From a checkpoint of a small transformer trained on Wikipedia: vocabulary 593, 507M tokens.
Each number is 50 + 10 x the weight over its row's rms, rounded and kept within 0 to 99. Layers, rows and columns count from 0. The size before them is the row's rms in percent of the matrix's.

# o: layer 12 attention output (transposed), 512x256, rms 0.0954, rows 179-191, columns 64-127
# v: layer 12 attention value, 512x256, rms 0.104, rows 180-191, columns 64-127
# q: layer 12 attention query, 512x256, rms 0.0975, rows 192-231, columns 64-127
# k: layer 12 attention key, 512x256, rms 0.0989, rows 192-231, columns 64-127
o179 096:43 38 59 48 54 47 40 53 47 29 52 61 50 47 46 33 41 46 53 48 55 53 61 68 52 52 48 55 45 51 62 50 70 56 41 62 47 36 53 38 48 46 53 48 55 56 48 44 55 46 59 58 55 46 60 47 32 54 45 39 33 55 56 37
v180 099:42 59 62 43 51 46 62 55 52 37 36 59 48 57 30 60 38 47 34 48 38 43 44 38 60 37 53 65 46 59 51 56 39 64 53 61 55 52 54 45 32 63 39 37 50 30 54 55 58 49 44 53 46 54 29 48 65 49 30 61 52 36 76 48
o180 096:51 42 51 62 55 47 44 64 54 44 51 39 48 49 66 50 57 49 51 64 49 48 35 40 38 56 30 50 44 43 56 52 54 40 28 29 50 45 46 42 58 38 53 62 52 44 47 50 48 23 36 62 45 48 34 55 47 45 69 41 53 49 18 49
v181 098:36 55 39 49 49 61 66 35 45 52 53 72 37 41 65 56 40 46 46 59 33 43 54 61 54 56 59 62 50 38 65 51 53 61 61 58 70 69 58 58 55 54 35 47 29 51 43 52 59 50 44 55 50 41 53 30 57 44 44 49 57 69 70 41
o181 092:47 47 55 65 65 58 31 56 53 58 39 43 39 53 52 48 50 53 45 51 60 54 42 49 57 50 57 48 30 60 53 39 62 46 36 67 62 41 30 31 54 60 40 41 66 29 52 52 43 60 55 30 45 65 50 56 60 56 61 62 66 54 42 45
v182 100:23 48 43 39 58 39 38 60 62 61 58 50 30 53 38 62 51 42 55 44 38 41 55 52 61 42 61 39 43 52 51 52 57 55 51 47 63 44 49 54 41 51 46 40 50 49 61 54 56 28 66 45 48 49 44 52 39 52 25 63 63 36 47 59
o182 097:66 59 52 55 58 48 53 47 50 54 33 54 61 43 62 51 50 48 54 52 38 51 41 54 49 63 50 48 64 43 39 32 36 42 66 66 43 54 43 52 72 47 70 47 44 60 47 50 54 62 35 48 46 54 56 48 65 40 72 38 40 68 55 65
v183 096:57 59 54 57 37 60 55 51 61 57 53 28 55 58 44 49 47 57 59 54 45 49 52 42 55 49 66 47 47 31 43 46 49 45 57 61 34 44 55 54 54 59 35 42 44 54 25 52 44 49 47 61 27 49 34 53 56 35 68 39 60 37 33 33
o183 096:46 40 28 22 44 48 43 54 51 39 30 52 53 52 38 53 59 31 61 48 53 57 51 52 54 58 45 62 43 51 85 60 45 49 33 45 42 62 57 59 78 48 51 55 49 68 54 56 60 49 61 48 70 50 47 47 50 59 41 41 23 72 63 59
v184 107:50 57 52 38 74 55 66 47 48 42 59 38 63 45 45 39 55 37 43 44 54 56 61 55 36 54 45 49 41 57 43 59 55 44 53 64 34 53 41 55 60 62 59 65 48 52 37 56 31 52 47 62 41 54 51 47 54 50 38 39 38 34 40 39
o184 102:85 50 53 52 41 46 62 53 51 64 54 46 50 54 61 50 61 45 43 55 50 60 29 52 63 32 38 40 57 48 59 46 54 42 71 43 51 59 52 61 51 50 36 44 53 44 54 53 61 55 56 47 55 47 48 59 46 50 52 49 49 44 55 48
v185 101:29 40 37 81 47 39 61 35 42 58 54 53 56 53 51 41 50 55 38 52 47 57 71 42 61 63 46 50 53 58 50 58 58 53 82 57 46 52 51 68 54 56 54 54 43 54 46 42 54 51 40 35 42 29 55 44 55 60 30 49 32 32 42 51
o185 095:62 48 35 50 36 53 51 52 49 56 46 55 37 67 59 59 45 59 43 53 59 39 43 50 37 69 33 51 37 49 37 33 70 43 42 56 41 43 52 52 44 59 47 55 61 44 58 47 56 63 56 49 49 63 30 33 49 34 49 35 54 64 70 45
v186 095:45 43 74 46 52 41 45 58 42 46 33 45 47 71 66 47 51 68 49 65 58 61 47 44 51 55 63 49 62 46 46 33 36 59 67 54 53 45 47 44 38 49 60 56 45 44 36 65 34 41 53 74 39 46 43 51 55 53 36 53 68 49 45 54
o186 090:56 28 62 42 64 43 62 45 57 58 54 39 46 26 63 34 31 45 61 38 54 40 48 53 55 49 42 35 57 56 43 52 40 45 48 42 48 56 53 59 49 55 58 33 47 43 65 52 70 51 44 39 58 49 68 47 70 50 65 45 45 58 58 49
v187 098:54 48 51 56 63 60 55 46 42 52 60 64 50 55 48 41 50 50 43 42 49 67 44 60 78 51 45 46 41 66 37 45 49 47 51 56 49 46 43 51 41 58 52 54 56 59 42 52 48 67 31 56 57 35 44 34 55 32 48 73 64 62 51 54
o187 098:50 40 48 61 40 61 42 51 49 60 46 47 47 54 60 66 43 53 52 43 63 63 65 55 40 41 52 47 55 51 63 43 50 42 44 45 42 53 58 44 54 50 52 56 49 41 60 45 60 41 62 42 60 68 49 50 54 68 56 38 44 53 47 51
v188 097:32 55 48 43 52 49 34 62 53 54 52 58 59 57 51 56 55 59 30 50 47 54 58 58 43 33 55 64 48 46 54 61 37 33 46 75 46 51 79 45 46 66 64 57 48 63 44 57 61 60 42 39 34 48 61 54 40 36 43 58 31 68 57 56
o188 090:66 67 50 55 39 40 42 46 46 52 51 53 47 35 50 43 52 57 51 40 47 55 47 37 53 58 32 49 56 77 58 45 61 60 57 26 53 51 43 48 26 62 50 56 55 34 67 41 49 51 44 70 58 44 34 43 53 68 55 64 53 36 48 53
v189 097:55 53 56 50 42 44 62 53 51 49 52 57 63 68 38 50 40 44 52 31 54 53 61 41 68 48 60 55 43 40 52 49 49 48 49 36 39 69 36 70 29 57 48 50 56 67 62 72 49 47 54 46 55 54 54 55 54 46 49 56 56 60 44 51
o189 096:33 51 35 36 55 51 44 51 59 51 57 62 49 60 57 41 45 53 46 80 42 56 27 54 51 57 29 49 59 52 40 39 43 48 49 54 44 36 59 45 53 45 57 32 47 57 39 66 64 51 41 48 56 44 52 38 37 31 54 48 46 22 41 55
v190 103:43 55 58 46 58 44 69 43 43 60 41 53 59 34 57 62 62 40 39 78 52 68 63 46 48 46 52 54 51 53 53 70 56 48 47 50 45 51 37 41 39 52 53 38 42 56 54 52 55 52 55 74 45 40 39 61 55 38 53 34 41 44 37 49
o190 097:63 30 29 27 33 50 39 61 62 59 43 51 39 62 56 42 36 60 50 49 70 54 35 63 62 52 51 49 59 48 43 36 66 43 44 54 50 32 61 56 60 51 51 60 51 67 50 62 28 56 72 48 62 48 49 51 41 43 42 35 40 58 42 49
v191 101:45 56 48 47 50 59 60 62 44 48 40 57 49 60 39 37 36 57 58 41 81 50 45 46 42 43 45 70 52 31 42 64 49 45 40 63 33 41 54 29 64 44 39 63 45 58 44 56 64 51 46 29 57 56 38 44 40 41 32 59 49 44 50 44
o191 099:57 46 42 58 52 60 48 41 53 48 48 43 40 63 64 45 34 57 43 43 43 47 37 55 58 57 35 45 55 76 45 63 41 47 42 31 49 66 42 60 48 60 51 50 56 59 37 46 53 43 55 63 39 56 42 54 74 41 59 40 49 42 42 61
q192 105:42 43 49 27 54 35 71 70 52 42 63 54 45 59 44 65 28 48 52 56 48 50 44 46 62 44 39 46 55 51 47 58 43 66 51 33 50 62 60 48 43 34 48 55 55 51 53 57 56 52 56 60 49 50 55 38 36 34 60 56 43 37 53 32
k192 097:46 37 35 52 47 59 42 61 35 55 65 53 50 59 28 51 38 58 47 44 48 46 36 54 54 44 31 49 58 50 53 48 49 64 46 49 43 54 77 35 42 20 50 60 62 52 48 48 47 35 54 43 41 58 61 47 50 30 63 37 49 57 51 58
q193 098:53 44 58 64 48 69 30 50 57 55 54 65 59 49 54 67 60 44 45 27 43 54 50 62 36 46 68 43 43 66 59 47 55 56 62 79 52 43 56 34 63 56 48 50 44 54 57 50 46 46 60 37 56 77 18 51 55 56 38 36 59 45 54 60
k193 105:67 38 46 49 62 50 51 56 51 58 51 37 59 36 56 56 63 32 58 44 79 65 56 36 55 44 54 44 33 39 48 47 41 42 44 45 62 53 45 51 46 68 43 45 28 40 53 50 60 46 50 73 45 46 58 47 53 57 53 46 60 37 54 49
q194 089:46 51 52 41 52 41 51 36 48 47 47 60 53 61 55 56 49 51 43 44 48 54 33 50 44 50 63 66 50 40 48 55 29 38 28 48 61 55 46 49 45 39 34 42 72 44 58 56 63 39 46 59 45 63 38 45 53 40 51 37 47 44 53 31
k194 098:52 60 40 35 38 50 70 45 46 43 44 57 42 60 52 51 64 48 43 42 43 51 44 61 64 57 43 57 61 33 47 43 49 79 44 56 49 49 52 38 43 40 37 60 50 45 44 51 61 52 37 32 42 59 52 59 36 50 43 29 56 54 47 45
q195 100:38 34 41 43 72 45 49 43 47 43 51 47 48 53 62 55 60 67 55 38 34 42 66 54 41 42 45 28 41 68 40 57 29 55 66 53 43 46 38 69 53 66 56 53 51 49 53 50 38 56 52 61 41 47 42 39 63 39 63 57 42 58 60 69
k195 091:56 35 49 38 50 47 43 64 55 56 49 65 35 52 56 53 58 70 50 57 48 32 65 60 57 36 51 29 52 63 42 46 60 40 70 63 44 60 49 59 55 69 37 59 28 52 49 46 48 58 62 61 65 43 46 54 46 41 53 67 61 31 46 71
q196 097:61 57 55 48 61 57 59 60 72 59 52 54 49 61 47 50 59 50 41 38 48 65 50 66 68 52 56 49 33 47 50 40 50 50 61 58 43 33 36 60 67 56 37 35 65 37 48 66 37 39 49 51 68 42 36 35 40 20 48 39 46 40 51 52
k196 091:50 36 39 43 47 43 65 53 50 74 42 44 46 45 42 67 29 57 42 60 46 57 48 55 62 55 45 68 64 52 37 57 53 47 52 45 60 55 56 41 56 77 68 54 59 44 35 57 54 42 42 59 47 57 50 24 28 47 47 56 57 47 50 49
q197 099:42 36 60 53 39 74 51 58 66 55 42 68 31 48 47 41 54 54 47 52 66 51 49 58 58 76 56 65 36 55 60 30 52 55 50 60 36 45 34 56 35 53 49 43 49 52 46 55 32 42 49 63 50 53 50 60 54 44 41 50 52 59 38 39
k197 097:45 44 58 42 36 58 54 52 40 49 47 66 51 50 50 59 65 45 57 54 72 58 35 59 48 56 50 52 53 42 49 50 55 39 49 35 38 56 44 52 49 26 20 35 57 59 49 57 49 36 59 49 46 54 56 59 51 51 37 57 46 42 45 32
q198 103:53 41 51 50 54 54 55 45 61 54 50 51 32 69 34 60 37 35 55 48 62 67 56 40 46 37 57 48 43 48 61 57 46 48 54 46 48 35 42 43 43 46 55 52 43 44 76 47 53 45 42 59 44 57 27 50 48 52 44 41 51 61 61 62
k198 099:50 42 53 68 52 52 45 60 59 47 56 40 41 51 49 49 58 60 31 56 69 80 49 59 56 40 68 43 51 41 54 67 42 50 51 36 53 44 52 43 41 55 62 46 38 44 65 51 36 54 55 43 37 51 60 26 59 60 45 37 63 43 59 57
q199 101:66 46 53 70 67 56 45 55 37 63 49 44 50 47 42 44 57 30 45 45 56 46 47 35 52 51 53 43 74 44 63 61 56 44 46 52 44 51 38 42 40 55 47 56 57 44 43 56 54 50 51 49 51 53 58 46 46 57 36 40 67 37 46 33
k199 103:51 48 56 58 65 62 55 47 45 45 54 39 53 49 71 39 70 47 34 42 63 47 57 48 58 49 39 47 41 48 35 35 44 53 56 52 47 67 63 65 54 48 42 44 53 60 67 61 42 47 39 61 51 61 59 48 54 42 26 39 39 37 43 41
q200 109:54 52 47 43 43 40 44 69 48 67 64 57 37 56 41 36 51 40 52 51 30 24 63 64 43 57 42 47 55 59 50 59 44 49 53 40 62 57 51 54 68 63 60 57 42 61 54 51 59 51 31 49 37 69 68 43 55 61 56 51 35 53 59 65
k200 107:27 37 35 66 42 47 68 30 45 58 53 56 55 39 43 60 31 64 57 54 52 41 52 36 43 54 29 51 39 61 56 48 42 58 50 54 63 53 53 40 68 59 36 51 41 54 45 47 53 53 56 41 32 50 66 59 58 47 44 42 57 51 54 58
q201 097:67 37 39 41 42 59 53 39 49 30 44 51 39 58 66 44 64 45 54 48 43 48 58 47 44 42 54 37 41 55 60 48 49 55 63 43 50 60 51 51 47 61 44 43 68 58 63 63 51 59 54 38 59 43 53 33 28 51 47 51 61 64 54 55
k201 090:48 26 42 50 46 41 35 37 56 47 53 44 64 51 58 50 48 46 27 39 60 28 48 58 45 44 39 48 28 60 51 50 71 49 63 50 44 40 48 54 64 56 49 40 54 41 50 36 42 52 55 54 39 54 54 45 49 64 46 59 59 59 46 31
q202 104:58 39 56 55 42 49 44 44 20 45 58 60 49 52 45 27 32 67 44 38 80 65 52 39 40 64 45 47 65 46 59 38 54 44 33 47 64 40 49 55 69 41 37 58 54 54 39 55 45 48 48 52 39 42 44 56 61 44 51 57 61 44 59 60
k202 093:34 61 49 72 59 64 41 45 48 69 29 56 44 58 42 53 37 67 37 55 60 63 59 58 60 56 50 37 26 36 53 54 59 56 26 56 48 52 51 67 60 51 44 69 50 44 52 46 43 54 46 48 40 25 45 59 28 38 53 57 46 59 53 36
q203 094:46 55 47 67 22 56 41 41 46 57 36 48 51 46 55 63 63 49 61 41 43 41 59 35 73 56 40 51 49 50 42 62 44 44 60 25 72 46 57 39 69 61 45 32 52 49 14 52 47 52 46 57 43 34 65 47 30 42 35 42 42 39 42 36
k203 089:43 55 67 43 45 43 57 47 55 53 37 67 44 61 37 41 43 39 40 58 41 45 45 45 72 69 59 50 44 30 51 60 56 49 70 52 66 62 53 48 37 51 53 27 54 58 52 47 57 66 46 69 40 37 44 36 30 55 40 37 61 54 58 52
q204 096:40 43 51 44 52 54 53 60 53 56 43 42 45 51 50 60 59 50 52 48 52 63 69 48 61 40 37 55 56 63 44 59 55 49 38 57 43 52 35 31 44 55 55 58 44 35 58 42 72 55 43 46 58 50 45 67 60 66 50 52 39 56 49 61
k204 100:51 49 40 56 53 50 62 47 64 50 50 62 46 56 48 42 47 50 49 48 30 47 62 41 59 55 34 53 59 61 60 53 47 50 35 52 46 54 34 68 62 37 47 36 56 61 42 43 67 61 67 37 46 58 53 74 40 45 39 65 42 46 52 65
q205 099:58 50 51 45 41 41 62 52 61 58 50 51 53 86 34 51 43 49 76 47 53 28 40 48 52 40 40 59 31 41 46 34 48 44 55 38 33 51 49 61 49 45 64 71 57 59 47 52 57 41 46 55 49 69 42 49 56 60 35 64 46 48 78 50
k205 094:63 64 39 52 55 35 48 59 40 55 59 50 54 69 36 49 35 53 61 45 62 42 25 39 68 53 45 56 59 50 50 50 52 62 39 55 57 57 49 64 50 44 52 43 40 61 41 62 40 52 45 57 43 76 38 43 62 37 69 57 75 39 56 53
q206 100:54 52 37 44 59 45 62 42 25 70 40 44 38 54 40 58 58 50 50 50 53 29 63 66 38 55 40 36 24 40 50 50 46 34 42 40 42 80 65 44 55 45 52 61 49 43 49 52 60 48 41 55 46 55 57 35 71 47 50 67 48 58 48 52
k206 090:56 40 37 59 61 46 42 35 40 62 43 43 37 41 52 60 63 54 46 65 57 38 39 54 40 60 63 54 41 61 43 56 60 45 49 70 71 50 52 37 30 49 61 49 47 52 44 59 56 28 52 51 60 47 55 50 46 58 53 58 39 59 58 54
q207 098:54 60 42 43 48 31 31 45 73 48 38 64 51 39 60 68 51 78 44 46 53 43 65 43 57 62 39 62 45 67 50 45 52 53 49 53 49 51 74 55 54 40 54 60 58 41 51 50 59 57 43 39 50 52 60 54 42 39 34 63 47 53 51 53
k207 105:39 56 54 53 51 48 56 42 65 59 67 40 43 58 60 44 71 49 53 53 36 50 57 54 38 46 50 50 41 69 42 52 57 52 45 53 52 69 51 41 45 37 57 53 45 36 40 52 39 48 52 54 56 51 48 51 29 64 40 47 47 60 64 47
q208 097:56 40 53 47 52 57 46 50 62 53 54 47 66 43 30 56 48 64 48 53 57 47 50 56 29 55 54 49 56 54 54 39 57 36 55 59 30 37 53 57 40 47 47 57 46 47 43 45 38 58 48 53 54 30 48 65 49 47 58 55 53 44 32 59
k208 092:68 65 57 40 45 57 50 56 58 68 41 51 46 53 34 53 38 48 40 57 45 52 63 54 44 56 59 46 47 43 51 48 42 41 44 74 54 35 61 61 36 67 57 50 52 46 67 51 39 55 51 55 68 39 63 49 46 67 44 29 51 29 44 73
q209 102:46 55 50 49 67 55 44 72 49 57 38 68 59 50 51 55 40 53 45 30 50 55 46 49 56 41 29 61 51 27 29 50 48 45 26 32 49 54 44 49 52 47 39 71 45 57 61 55 59 55 54 55 51 69 57 39 52 45 35 39 44 40 59 56
k209 094:44 57 38 57 59 56 68 59 48 50 47 64 50 56 39 45 42 36 42 41 49 24 63 57 41 55 33 46 43 48 57 43 51 47 65 56 45 47 36 49 55 45 76 59 39 53 48 34 56 42 43 48 50 60 46 57 52 55 55 43 50 50 69 39
q210 104:33 48 47 67 52 64 48 38 42 50 53 61 62 55 42 37 63 57 40 51 71 52 51 49 40 71 52 49 54 49 42 35 53 60 68 46 58 30 58 39 51 52 49 57 49 40 58 60 51 31 51 41 47 43 45 64 52 64 62 56 66 51 46 48
k210 100:52 47 33 38 67 57 56 50 50 45 62 30 63 50 39 49 63 64 42 61 44 55 51 55 49 39 56 51 56 43 68 57 35 55 58 48 42 39 45 53 46 42 45 66 37 45 45 56 41 49 43 70 62 42 62 48 33 48 64 62 51 55 68 52
q211 096:62 62 35 51 62 56 47 35 33 44 54 52 41 53 49 54 54 61 53 46 60 59 43 60 25 45 51 40 62 57 48 46 47 62 42 41 61 48 43 53 37 60 30 41 31 44 37 59 45 55 45 58 43 64 37 54 54 54 49 56 57 41 52 55
k211 107:70 50 37 53 60 52 48 54 42 53 58 61 36 43 63 56 49 60 47 44 49 34 40 37 35 45 73 42 57 43 53 53 38 58 62 66 45 57 44 51 41 59 52 50 44 47 61 33 35 62 60 57 81 51 38 60 39 44 35 60 58 48 46 49
q212 098:46 57 40 67 53 39 41 65 40 37 35 47 42 45 52 48 39 43 38 44 39 41 43 60 47 59 49 54 63 37 45 56 56 54 61 45 48 58 54 56 62 55 56 46 53 52 54 37 52 58 28 46 59 56 56 55 54 38 51 46 42 58 36 65
k212 096:51 30 50 52 59 42 64 47 40 44 37 54 46 44 51 29 54 36 48 59 45 45 51 48 48 42 57 43 45 46 32 50 57 73 45 35 58 48 63 43 58 39 45 54 42 55 69 37 88 37 52 55 47 38 39 36 42 51 56 55 44 49 53 75
q213 101:58 53 39 54 71 52 59 38 61 59 62 43 56 51 67 62 22 42 51 68 50 52 63 63 55 52 38 63 45 66 54 46 51 60 41 36 51 44 59 52 56 42 54 49 42 50 62 61 40 50 42 46 46 42 25 53 49 54 38 43 31 51 36 41
k213 105:35 68 57 58 54 58 59 56 71 49 51 48 45 48 57 44 35 49 53 49 49 53 72 62 44 41 39 60 36 48 46 47 58 48 52 62 61 53 57 47 61 47 39 41 53 40 31 43 49 30 49 35 55 38 49 58 32 42 56 28 48 63 46 57
q214 097:50 49 46 56 46 31 65 51 52 62 48 38 56 59 62 35 49 48 37 48 51 41 52 62 71 28 41 50 59 37 45 42 52 46 41 39 53 57 50 47 42 55 43 54 47 47 56 73 51 47 61 52 55 38 59 36 58 51 46 43 59 48 68 44
k214 092:55 52 60 46 63 58 65 42 66 63 46 52 51 49 52 40 69 61 43 39 66 51 54 52 54 47 43 50 30 44 53 46 33 46 38 34 42 27 49 64 49 54 56 45 26 52 55 48 30 50 53 43 63 48 48 41 62 64 43 44 48 46 52 40
q215 098:38 36 48 45 52 54 46 38 45 51 80 54 51 28 37 48 65 61 54 28 63 36 43 42 44 54 42 35 54 47 51 56 40 39 40 41 51 37 57 36 43 59 45 53 46 50 30 50 33 52 54 39 56 66 39 48 60 49 42 48 41 49 47 47
k215 092:58 26 50 36 42 57 54 56 45 56 46 47 54 51 40 66 41 65 43 46 55 51 64 39 69 44 38 63 50 50 43 63 41 51 31 48 37 54 52 55 45 56 57 48 52 49 36 30 50 48 31 38 53 46 53 65 65 45 60 47 50 51 45 54
q216 102:43 58 45 55 59 60 38 43 56 59 57 54 50 41 54 50 53 60 58 58 57 42 39 72 35 65 58 56 49 55 38 41 43 48 63 36 43 32 40 63 59 55 40 34 55 40 33 57 41 38 63 50 58 46 50 48 51 53 71 57 40 49 49 45
k216 090:43 37 58 56 56 62 57 51 59 56 61 58 46 63 64 53 35 46 47 72 53 60 49 59 39 46 52 55 38 42 31 60 60 58 50 57 57 47 53 45 53 53 39 52 63 39 46 50 57 34 59 46 55 36 37 46 33 41 50 47 63 48 52 42
q217 096:51 51 53 37 56 46 44 42 29 45 54 42 53 39 45 38 61 47 30 56 43 47 58 66 42 52 70 41 52 52 39 51 40 56 52 42 42 51 44 51 49 39 51 47 72 56 32 65 37 47 50 53 46 35 36 47 48 56 47 41 66 60 67 22
k217 095:64 38 41 55 47 53 61 45 35 65 46 42 41 44 43 32 42 48 59 51 37 36 60 50 39 42 65 48 50 50 58 38 41 41 62 63 41 59 51 37 52 42 42 51 54 42 44 50 59 52 53 43 61 46 39 41 75 54 33 57 62 58 48 57
q218 093:63 64 59 76 48 62 50 35 46 70 44 42 44 42 53 52 42 57 47 34 61 39 49 38 50 55 47 38 54 49 58 54 63 50 30 60 52 51 64 30 57 47 55 53 43 45 51 60 55 52 49 47 64 47 66 47 47 54 34 62 51 58 44 36
k218 101:69 48 61 52 52 52 60 43 47 35 40 49 36 35 49 45 34 65 47 48 40 46 49 60 59 58 47 54 58 34 44 41 52 63 49 62 46 38 61 57 63 56 65 48 44 17 50 44 61 61 51 58 54 63 63 45 64 46 70 36 65 61 69 43
q219 107:52 62 51 48 41 47 43 53 47 59 49 55 53 53 50 63 68 29 44 70 62 53 56 46 35 39 65 45 47 58 50 55 35 60 53 40 54 38 42 47 55 53 46 47 49 33 61 51 27 55 55 57 50 54 60 37 41 66 68 54 69 35 52 48
k219 101:45 59 43 66 49 62 29 44 55 50 65 58 36 57 70 50 45 51 47 62 61 53 35 74 40 46 55 50 45 56 48 58 24 45 44 49 68 49 40 41 42 54 57 56 49 71 44 49 60 51 44 58 46 32 36 48 43 50 40 44 39 56 27 56
q220 097:50 52 70 26 33 51 59 58 61 61 34 49 57 32 77 42 69 49 46 31 57 55 54 69 47 49 52 33 53 45 54 51 51 58 50 61 57 43 48 61 49 43 58 47 41 37 58 46 48 45 39 52 53 48 56 43 47 45 44 35 50 41 59 37
k220 110:35 43 30 58 48 51 53 52 52 44 53 43 53 43 59 36 52 46 53 52 61 49 32 49 27 50 53 41 50 52 42 64 51 33 47 69 45 49 45 50 54 58 58 30 45 51 64 79 62 43 68 64 65 44 52 49 43 60 37 41 61 42 57 36
q221 096:50 46 38 51 54 67 54 51 46 62 53 56 55 68 50 33 46 55 49 41 51 59 37 52 54 36 38 34 61 47 50 35 56 31 46 51 64 65 44 52 50 55 52 58 44 35 48 25 57 67 46 48 48 55 43 57 48 63 69 43 27 45 63 54
k221 093:52 79 35 31 58 67 38 53 70 36 61 35 63 63 48 57 41 65 45 37 52 51 61 52 38 48 44 57 66 44 38 37 51 49 39 59 56 59 58 72 56 47 43 51 47 68 49 54 38 66 58 41 46 62 40 40 41 62 44 39 35 60 46 39
q222 101:40 30 47 59 52 51 51 56 40 56 51 53 55 31 63 45 50 40 54 34 65 58 52 56 28 36 52 48 57 51 50 34 48 45 58 37 54 54 59 54 42 48 45 48 40 60 70 56 55 58 57 42 54 57 65 57 68 51 42 54 51 61 58 63
k222 100:56 32 61 82 61 55 50 56 45 45 50 41 63 28 52 67 28 43 46 45 42 45 58 63 37 54 66 58 39 52 44 41 36 42 50 41 36 62 56 59 69 43 57 43 35 48 37 49 57 42 47 55 60 35 53 65 56 56 49 40 54 49 36 34
q223 104:60 39 69 54 66 56 48 57 49 52 34 66 48 63 63 62 59 49 46 60 61 43 51 48 48 48 67 42 54 67 49 49 55 50 61 51 63 34 59 37 53 49 51 37 58 23 42 63 59 49 55 34 43 47 62 55 49 49 48 43 41 53 64 45
k223 109:37 45 51 60 40 54 35 50 36 49 39 53 59 39 52 67 53 56 51 50 53 33 51 44 51 49 65 41 39 44 50 68 41 51 45 41 60 44 50 48 53 81 46 50 41 53 50 46 60 52 55 61 36 58 46 67 38 53 50 48 51 46 59 25
q224 100:55 52 53 43 72 58 57 44 66 50 35 31 62 54 37 45 53 35 48 63 51 32 62 45 60 61 45 60 49 63 73 26 50 56 45 61 51 36 44 38 59 44 51 44 48 43 54 46 37 46 43 61 52 61 56 32 54 40 39 61 52 46 59 45
k224 101:55 58 60 56 48 63 52 36 44 60 56 39 50 62 65 46 52 61 49 65 55 69 49 52 64 51 54 34 44 57 33 55 62 53 44 53 54 45 36 41 41 46 49 54 50 49 44 66 62 45 52 54 52 56 60 47 66 42 50 37 60 56 43 37
q225 102:55 51 37 41 32 42 44 47 50 45 68 47 44 65 38 55 55 49 53 45 62 40 60 54 53 73 54 64 58 40 71 56 36 45 45 55 54 52 51 59 70 51 61 36 39 52 28 39 40 54 48 42 43 38 57 63 38 50 57 46 46 35 52 50
k225 115:47 48 46 43 40 44 81 61 56 61 47 52 34 83 45 58 35 44 51 42 33 43 60 42 46 46 33 56 53 49 68 33 45 43 56 47 64 70 57 37 62 50 52 54 54 46 38 53 43 48 59 40 22 44 66 46 61 30 53 56 36 55 75 66
q226 095:60 58 48 46 33 44 52 42 40 46 54 53 64 46 60 48 46 56 46 56 50 55 48 46 38 45 60 65 49 54 63 45 40 45 54 31 41 45 46 32 59 59 53 55 44 63 63 51 43 60 65 33 39 56 55 40 54 50 68 25 77 67 45 40
k226 092:62 49 75 66 48 42 60 61 34 49 53 46 43 49 40 69 53 55 47 46 56 48 59 71 48 44 38 38 50 56 55 38 46 46 48 37 60 62 49 59 45 49 63 65 49 50 46 60 46 65 49 37 51 47 46 53 55 51 56 78 54 57 59 63
q227 100:74 57 33 49 54 47 41 46 48 45 50 56 59 65 52 43 63 42 37 43 48 59 67 48 52 46 60 48 47 50 49 41 47 45 59 52 38 61 48 45 39 57 66 70 54 31 25 60 25 49 39 68 51 82 50 48 49 50 46 57 49 49 35 49
k227 093:46 35 54 47 63 64 68 50 53 67 50 48 34 47 52 49 50 48 61 53 43 53 49 70 44 40 40 48 52 59 38 46 40 37 37 51 55 49 49 43 45 46 52 47 45 65 51 60 49 65 49 34 43 50 49 56 38 38 53 52 48 65 32 62
q228 094:44 60 39 64 63 42 50 34 37 46 45 51 43 65 64 43 63 53 27 66 61 56 65 45 55 54 42 52 41 44 56 56 45 45 40 42 24 53 65 40 59 55 61 60 50 56 34 37 38 59 54 56 32 56 42 60 57 35 56 57 57 53 56 48
k228 087:53 43 52 60 48 45 41 38 36 60 31 52 48 46 75 53 34 55 61 61 47 60 62 47 43 51 57 34 57 48 51 35 66 42 46 40 65 53 57 63 60 43 35 52 48 56 59 59 40 52 74 55 77 55 35 45 48 76 52 54 48 66 42 42
q229 106:38 49 51 64 57 47 27 45 48 46 40 58 55 30 38 64 52 35 71 39 46 26 45 64 43 62 65 57 30 70 64 51 49 25 48 65 51 46 42 44 52 55 58 56 44 59 50 35 40 54 53 60 54 47 59 53 45 55 57 29 53 54 41 49
k229 109:49 49 62 48 47 44 28 56 50 42 44 38 49 33 49 52 54 41 41 52 74 41 67 51 51 46 49 49 38 58 60 47 45 42 61 59 44 65 20 54 44 38 42 65 47 45 51 74 64 46 48 80 48 49 63 38 63 67 49 61 52 41 58 33
q230 087:44 61 47 61 44 63 44 47 71 52 59 50 54 60 67 59 50 35 58 46 55 38 39 61 59 58 57 37 56 44 47 54 47 49 58 59 62 55 69 48 51 37 59 62 55 39 57 58 55 40 57 50 50 54 33 49 39 31 51 55 62 52 48 58
k230 098:49 35 39 31 49 52 55 52 60 61 42 52 36 63 58 48 36 54 49 29 34 48 52 46 57 57 33 57 56 58 59 64 43 44 44 45 41 46 60 54 59 54 47 48 65 57 39 43 68 70 55 52 42 41 45 61 62 33 43 39 59 28 45 69
q231 096:57 51 38 41 32 46 48 60 43 51 65 38 48 44 67 64 48 44 66 46 50 44 43 58 44 45 56 32 51 38 47 62 36 67 46 61 73 66 56 45 45 43 45 57 50 64 38 50 32 57 33 46 66 47 52 49 60 55 56 42 64 51 59 60
k231 102:61 39 49 54 45 67 48 48 57 45 40 51 41 56 41 52 63 39 38 38 31 48 61 26 67 59 45 44 51 67 57 48 54 59 70 61 30 43 77 38 63 42 61 46 54 59 48 53 55 54 45 56 35 51 50 39 48 20 67 59 54 61 59 62